Part of a small language model's weights.
Size: 9 layers, width 192, 6 heads of 32, vocabulary 2048, 7.21M parameters.
Architecture: LayerNorm before each block, learned positions, biases.
Training: a variant of Muon for these matrices, 148M tokens.
Each number is 128 + 24 x the weight over its row's rms, rounded and kept within 0 to 255. Layers, rows and columns count from 0. Numbers have three digits each. The size before them is the row's rms in percent of the matrix's.

# layer 2 MLP up, 1536x192, rms 0.149, rows 896-912, columns 0-191
112:140071145171085131109125119104120129124164116125138154112113081094154078139108119095129130125130153151131161102098129143129164127134121099195107101128093107107138162115161115107097154119127140111116151110127107119131170118118144126124126142136120150123143108144135138135133115137154145133123117106102178144118149144096139182157100155170125092141134095100159112169102115144149138128157087149163142133129140086116126134169107073113121128134129132108144091166139162174121114111155170158121131136129145121133198146100128067117129107123125122057088123108155131131152161124136110105
060:138157133133116100107152113173129133090139158136117097165159123078143117104122192136139117142159096140094106130096141113136131173122155072167144113140092112109104148137140156108154149127144094106135116117118099099103148127143136093140119079182118105130127110124145139167142177104135149117121156143152101125146130110110148146170119132123154143124135113116132126106085145119136108155119150134117088143122094135112117154116082112168159154124144098156177085102141143153111139149126148125107084104089126126132182100150168110121128114112157100097108181146133114150086177114136133111
108:096160129104147103112154119135144080105192105105118152097171104124129136120097060122153116164111125148106122082111100168109106091109154127159142157133141109112110167142108159107103152149165134116156158106147142135130149089138127159107122131120098138132101168133102096104119194109163154134136151069131162103125180140131111134121169125123120131142140131112161126139088106131126098142125115163124142114105077129148137083152117109134127103151108104086126085126130140105148107145155089138123140138125180156107145133124146148147141150160096120141115132131142125112134139180130152092
120:128145079139101124133086126137124104130143122113150107154131140161106084151121160117111125178155151098151158099115140145133114118172207141102167137116135124117134092154128083083166162106114130123123097127136094165133102141152127138131134121141080088076142086146129139135170108126123143139179108131081092111141107124139143149102126112108131118092128151143118100121143126144129120161156137167160133119152140134104148077130097131129124126122105098110170117124160140162146135136174206136111120109100080139124156154113107091093107138147134111105118144120109114137137146123141165129
102:169136155136090118142115148113128083176153133148136119154164113126146075085161127131118131112123117112141122095153159155151112135160110128087132088166101126156164154154132127131127138112095158161143134137154133148118159135168155125085122138098107142084172084108083142125106110110094169125130099117098126120129137074102047154148105099133107103129125116147121144141102119099145129156124160104102119170139107136104150142106160145170128121111084126169115133127111122140102121100151133094154135090127096139101120175172131111144148100116144104163135103126116148131135137124166143137
074:142169104113102174137098106105133097106169063137083174143142149109117137105119096137152102151147127103141117131118134149101159143123114169113134116100126162120164083098120117184130122147182120139112152119139115126110161159156145107178154144117165160147108115089100100123125151131113106139117123118118109154116125129128104163131168117122137163140066102119089131142101125127166113094129117088130121147089177155105139127102177135137130144115104156102156135146137140149123093138140135111135095113138137132131128146140162110108176163102099122119121120138104178063104147133124116124
131:164126141095109114135096132104122117152136095152063127168142110109132067099128131079122139122091145136121121082183131128111109109179146130108154098150169148129126134108165142129151134117156168166139143138105101141131105123141142117135131160157143102121147098122111115139130136134124131138133135123053147134151105153114103114130092108131125126088130141131126101119149072173145124148114169160155136112121130129125096176109133124163122146132135110157103108121147115121125144103114145118131158119175083118115169161122093130103191146095118130171110106153093124145066122125126127175
023:092168141150166099090158091105148121136147121106118135142124094150100094149151119166180110155150171182131101118123142136132114147110139155142093111115128103126132090138142162112139122110137170136155129089141103092115122101105081137140095103108148134128123157130089153142109122113138133100144166134121140149079132179166116108106131162148177115125142136088093138126163159141141187131078158109109103082108092156125141096118169115110140119084096117116104128118158135098097169105119150116133144115149090103130134158119089131139132124136133101149133118097153149130100106112135110151
068:165144125085138128140175112135124107131129100124130145164086186155161102144145092109136115132142138094097129165107108141127138135129124131098130163110197131118124120136097135184112170136114158110113124167108094156106096099121124177094098118149128112176086140068124110156127169133119122122130113117131126123111080084109099119118096137132129125124138143077155104171083166122134120159152113145148133105137160127114161127153115161139106134129163117116124124121096096138132164125188114126127137166118109123100146126100120106137135120170122125168133149068088129115143134139111120116
117:138119143148120156114155145131116124121152070146094139137091109096143100106120094145122138178101139156148162107164079113097119138148149169132164088095116168099156110127137161147112131149087117164129114157141138094148100172134097104142114117168127100137155118128116106147123125157119131101136134105124154101137149117125098126152180146080153140119138149122121122161141134110128096134106148130162141077165109086161129139152140112162114086137152086081126134172110127179129163138100136147118120104156084088131098131136153100115160158132109149103115157148099136157124114115148103102
107:099117117154110146091105125128123109119126131127131128084129153152161110143134135089107088133186133102133059105137130135125112129139146131105109155171114101068133155101097128131096182106112121148141103133096161144128101121105175183156121159128127150118159122078123141124105098095123079115127125127120133119110109149122158125108181095120118156109128126114099154163178115161127136109121100117137118083145117179144128148094147084110133128138123120131102162165120116120122165145131170094120090127126154141118169125154123146151085147161132116130119113154103146145149144110165177150
057:131174079151093137141144136162131116121179103115125112134086161114099117098163088111098081149122180105127110146132169155124144151099148131159108132098139082104144163127125139129170117122151110143119124122141120131091141132128130163127126130116150141158173122129116081133165131139120122099109147125165154160149080080149135155147111148130142123155132079090159139114079122132128097107130089111125140117096147150073141153104117157152129134109090134153129110179135177148130150133110149115124097086122160109143164155113106107155119131128151147093104162116109126104112165104131114163
064:166162127090154169129128099135112165108160104166115118094093156106146155127095126134127106104185124118101085128096123163106140125117152162140070120129151098131077123161058115150147128089108170129141151138124129148110111179159112133141101098185119134118146135139146095120090121145128108107137121123101130133123098116112150115118100130131114108100161114118108153157130098129137129139126137149100146146114146177121139111132148115098158107160193138175127106124134142131153161090127122166133117123091110099102079126137109156156120114137154125107134113113131113106190138140142103153
123:136148139142125102157116160124136094097135125083146143151149140141162110146151156132131091123119149112122162123090171110163131134111165138091128114139148155111167138169117131068106132090121143134093132114115165152130096146155143115148172089112084107144194129137106131128166115121142142084139139096111120124167114124125147139098135139172131118091105132139103117113117113098104157135149143129119109160116130142159138121081115133182133117097099149149150147107171101172105132118165106126154130075106135158139103115144108113173089125115136093173132101097108093118130143137132078155
105:118134064148127132148114143113131143138056072116124152144131129140116133110140121091129140125159069143167117124118099150077133094111119151122134180121117138106137064114144121114153134126141102166133086138149111108131134146155096126116126113126089119105147128102185182124111122127131132093155111099130161123072170129153111172116133126064134162139119130142133187132111125150131124114104121123126127126133137115165151140110123163106152133144127109112157133106146206097110106144148133111105128143130163139116123122165141128119157140150129099139121105169140170107142147152082132140
072:145155137107147134123141147128126116100127084099142163109087154106159174100115102126122080143138109154170111146111120175140109113152144146149141147101130141129120088142103120096128109110119151115123116133122131132110116136139107152186097133128092137093127157135089105133106100160159149158095149109117105135156142122171164079149109128186123135135125103136129145102089138140106103101136152088141132148135111162149100089144113133129157109111126142114166114159143131129119169110101094084149157128134113085120109112095151086167125104157165135119156057135178145104142094133170135134
080:129103163134091171135132117098118162121106145075079128144145130091112110119093122136106118146131083064160112084133102123152122148161113127148114147089113131172140155162133130078137135091103108102147116138119135126153147165120181131144084130147139107073075103122095155114124160132168091140119130115151128107130147117130099107132167164160167113106116163120127149149114155144175138120133121118100098154088121127141134161102137143146137150115114112100119101131143132112121152170161171131124122102089145145100145168108128108137133125147138111162130124159115127181143114135130118079
# layer 2 MLP down (transposed), 1536x192, rms 0.154, rows 896-912, columns 0-191
109:117158137116142134168107134183101093155087108153128107149129072122165088125137169106147109153132131126128143122134105126154109176108084133109119166160095123135130140105116105133112147138114137098077108162099105136107099103147130078142117102142157167124147094115168140139148114141172125138108170153196140106112125140079116136149108113148135135130089120116148105149107106095127168130148114159119138154124136098134142078110106155107124137138180084161104132107087102117157119124106150154121123145125139151137150187126109114092090141157159129124153139124132136084148153149133131132
052:097164105126137123139158141115103112159130146126165128168127151095100099150133121110079115143141174088117137155134128148138128131145158141131155143142146137109157138155092107114165080122157109098102117103116142147120127128136135146134110125117108119132132115150137117131147116165126120132093179103139135166109139143147177159079140094140192172130122113185130152108172137123112114109152114113136091080155123127094123141096120144184133091119120159140124117152134145126111105170127136071135092173102120155093126120098119126098152125121100111138150156049105132128128098116166099127
099:133107095112136112148075157161123110128129092131143162104148112131117105138120146112122128146116138098135132162141076135084148151155118160133137153131145119157120127117104133122119136146152127165115115080134124130111167147122127113136125189161195175127139167118121086123117159137107125179147099114120158141043101100057062104139151121146122113128140116123159082125118122139119127159115111151145140143168146129104169144103126109123134135164130148143153108105103126138127130152091112127123123120145120121106127126099157157108152113122104144150169155119104123096142161126067089135
158:099171149142158128169105104098135164136092151114127098138164124129136133150108140182122105131146119136159172112119125095093143134142077132100151132156189112163144099124147108127178128118106075149121116101118093129141083122116157126127156145129120101094099151112100151172168134148125114157147109107176118128163131088084134110128131125108136129123112116127156108130097106185107092154120137092137140115106116101122111103101154120156133151139137129105108085113113130112161148119110138106113147117082113082154176148149153134162107136145132157158123180100137123112155149121124106160
100:119164098181080127092090132130127144112114144119132130105096090080102128135106119122134139140167157142138142115170101138112123132101161155155149129151157148139134107149131132089167178111136131150158167092120117112099163106165116103148142127136154172130071095105124166090034119126113144155132114127146136109090127089148157088156159138125131120139145172142121083129139156098132125111131126103110117114128113125154117151162130140141127135136089112117063167139146122129126116084077109103131129135141108127147145096116120138155125115129133130117126151146131154180148141142139114159
053:128159167151118139129161105099155148124114104146117108167124116116089123137135142113114125134100114125133115141132108062110145109113126094153079138111118180131180148135106155095114143106123108196088152170159104124122150128142128129093123168111134113084107158151103108124159100134087103106113119123130155132121108092097153161097123152149130126115126176140125105159110111153125105132163127075133129087143128149142116143119098144159128160127115136095134099144109112187089153125139131169135126093119131167148118096131097152118128152193146135128150174119136114141146136111146183123
142:155100126111124131137089139155134096154105149126123137083099061149142152135094145097140149100168130133101143122160129133103115147128151091138150096132081111122175138147126148134176126148096107191135106088130132126119146103082151135102140124156110132172130118116139123063087139149155124196120151111091140130108105150156132135072138126143149121146136155155130110125160146139152155139129101075125118108118107095147121135167158145121143110119116098122118142154122123112148113182128148133111101165057148142147129130077122116153134134139122134145138143133095077132125150142112113130
025:148120137132117142150130157134140092108125092192150117128170147126118102106103153119110127143103104131176137125108116076142138123138072131112128131113099167123086112133070131107134136107117110101173116161129131093130093102140091115169145122095154163119093062143113108110146144165123161134128115121155126139132117107105118119148104123104128097133141135133147125145137136132131097119149144083135117119115151123160126162151176179127141115141144122130159109136099154129196127111099164182153149140132138126143183121113165121125099100094132126164154092145149113141143156158127084084
068:124163085115135111137115146146138142118094124139103175136116104122130173126123111093130131135111123124160152146082078114104111101123153145128133135161117152129123108125125124157114147093105122113111185111129140123096121193125114154077119131128145113133117149175186150118141163085169135141094115110158079164118137175081115118097138147162134129093099168152141150138120131140138141128100149125101156108160155119121139136086098147125082186107149116158110149171127125150193126117126161148138104132080130084162122124127088114148128119112121130099141134112113100096110125130127131132
109:126181147183111111113125130158101149147115131103136101113148076089127172158132073094134120126117125152148121157135102163145142152133100158140099131117149153140113116138135133125148131086149127095114087138111131080149124125100149121143144134096166147106132123113132133140080094104158119124080105128141107096120131148086118089117104155105141125108119110162121126184148127163118137168145098133068090132140117169100175137152127132125170136113142165152101117099173123144112130106099124096126175105108144136133136142134123123153127163159125079163099143108139126124142098114160096171
102:171138138143134151112121152133083135143099154128128130091121153094089116120147124133139129121115087106087118135168163128109095147127132140104130166144112159125135131172107158121148171119123105104120130123173129117119137104133174119127133142192124142132136124116121083160156131072173126130149128094072154108110138146181151154131127165154076167110119128163101122168079102156103101078142133146115158165120109163125146153154125170128130100130102114105089128140125132159142087116089151096123133117103089145130134085141104113140117132138103121128145108095140128185114125106137120127
058:120130142154078139118133146117095152111135110134166114141122121127107137154108147128146141186118143148158145171114091154133185106144102125099122134112168122084140124160112115123131147105135107106112169126107144121064116128172117109141134179128134112121138134143106164127159095127101104090073113092130141131110114142107122150123115109168129187139142165170085122137113125122085128121123104115109139128092142134146129115104129138162135128104083098107138121101109159140088151111163105115176109123134126141123097124125131128141161158145120141153156124116112134140129180159183048100
064:118124132096194133140152097103097153147113110102152128123164098134090119144088131152145156142124131119108125127120121144160158153145124117153127134080142084076095146100100106140190104122124110135125129171124155119123111115137081103109166124164153101120084183120150140089124084119082122116160159120137120095132135128103131073122121126139108128139127122158133134158141139188107120113097136090115131156105140106141151118107151139160174098128138121136142122101145150116135095155115139077149097130137119181144105131144131147066121105168140125127141127109136106117121153157152135175
114:113120128172125114134125109150119118081123156108104146096154138063145089095108109103112152092158079136125142133156119082110125100142152140120172142129134135129119121111166105112101125116142134147128107165157123146121139111108091148064146101135168153146097143124125166127103137141141088150119123136116139112067150150138144154103122136113159120149122180123126154169141163112142148111134122117114134107134148172088124141186129082088131165149121126122155131131110142168173108115113095103179181126149147123107076097123094118109149137153136128145127150116093115143082147133133122115
109:133151136138150130124156122126181153114146144179159153130111117166094118118097135123121131101145158142120168127126146108145127155083134118116149121127136076149144114116157141143128164098130138064108144132122163099145105142110113076131155202160106167119134138139118105138091086104112096133107093112147137118086141131148121108111113110129105160134135111148143152132092108120117114144154124162187097079098108114147132070116165185134160164134124060111147152133152114108112111155133125127120131107141086128119104141127156142145090134188139114111116114120120110150120140110104117132
071:145092117166150090138118195145153144131094122117146138163100140102102148165158131126140119119129139120096113093108099099126113148078101113125135111120118140075100144152130179107169122139153144161062145134086113114147143124135102108105122107095152087121153143140174157136153142076138121146123135157100122108089114073135114119152119105123145142144147121152118151142157146166103134135137136168110133167094166146103131126149111134188143108144169122134116069109130108114078107092160134116143120156139109141140164133138124155112125130131152139114091140114112101142145101092142140146
073:106156111115158115149135161126175122105109118142155142103118146140131096127151110114118133138098181124139131147101120130123157129130176142136147128101104125152124146130126132124118104119135141186152160127123120133105124102179145138075115148162142121155114155144117127130153124099107125130137124114083132131113164175087120122122156106121144122140119147114154144105139116117166055122131128144174115083092118163102184125124105136118144100121172137115109081078120126083147178114126083088141139141084135135117188147148146146108119102081168098098112104145099140153142094123110115168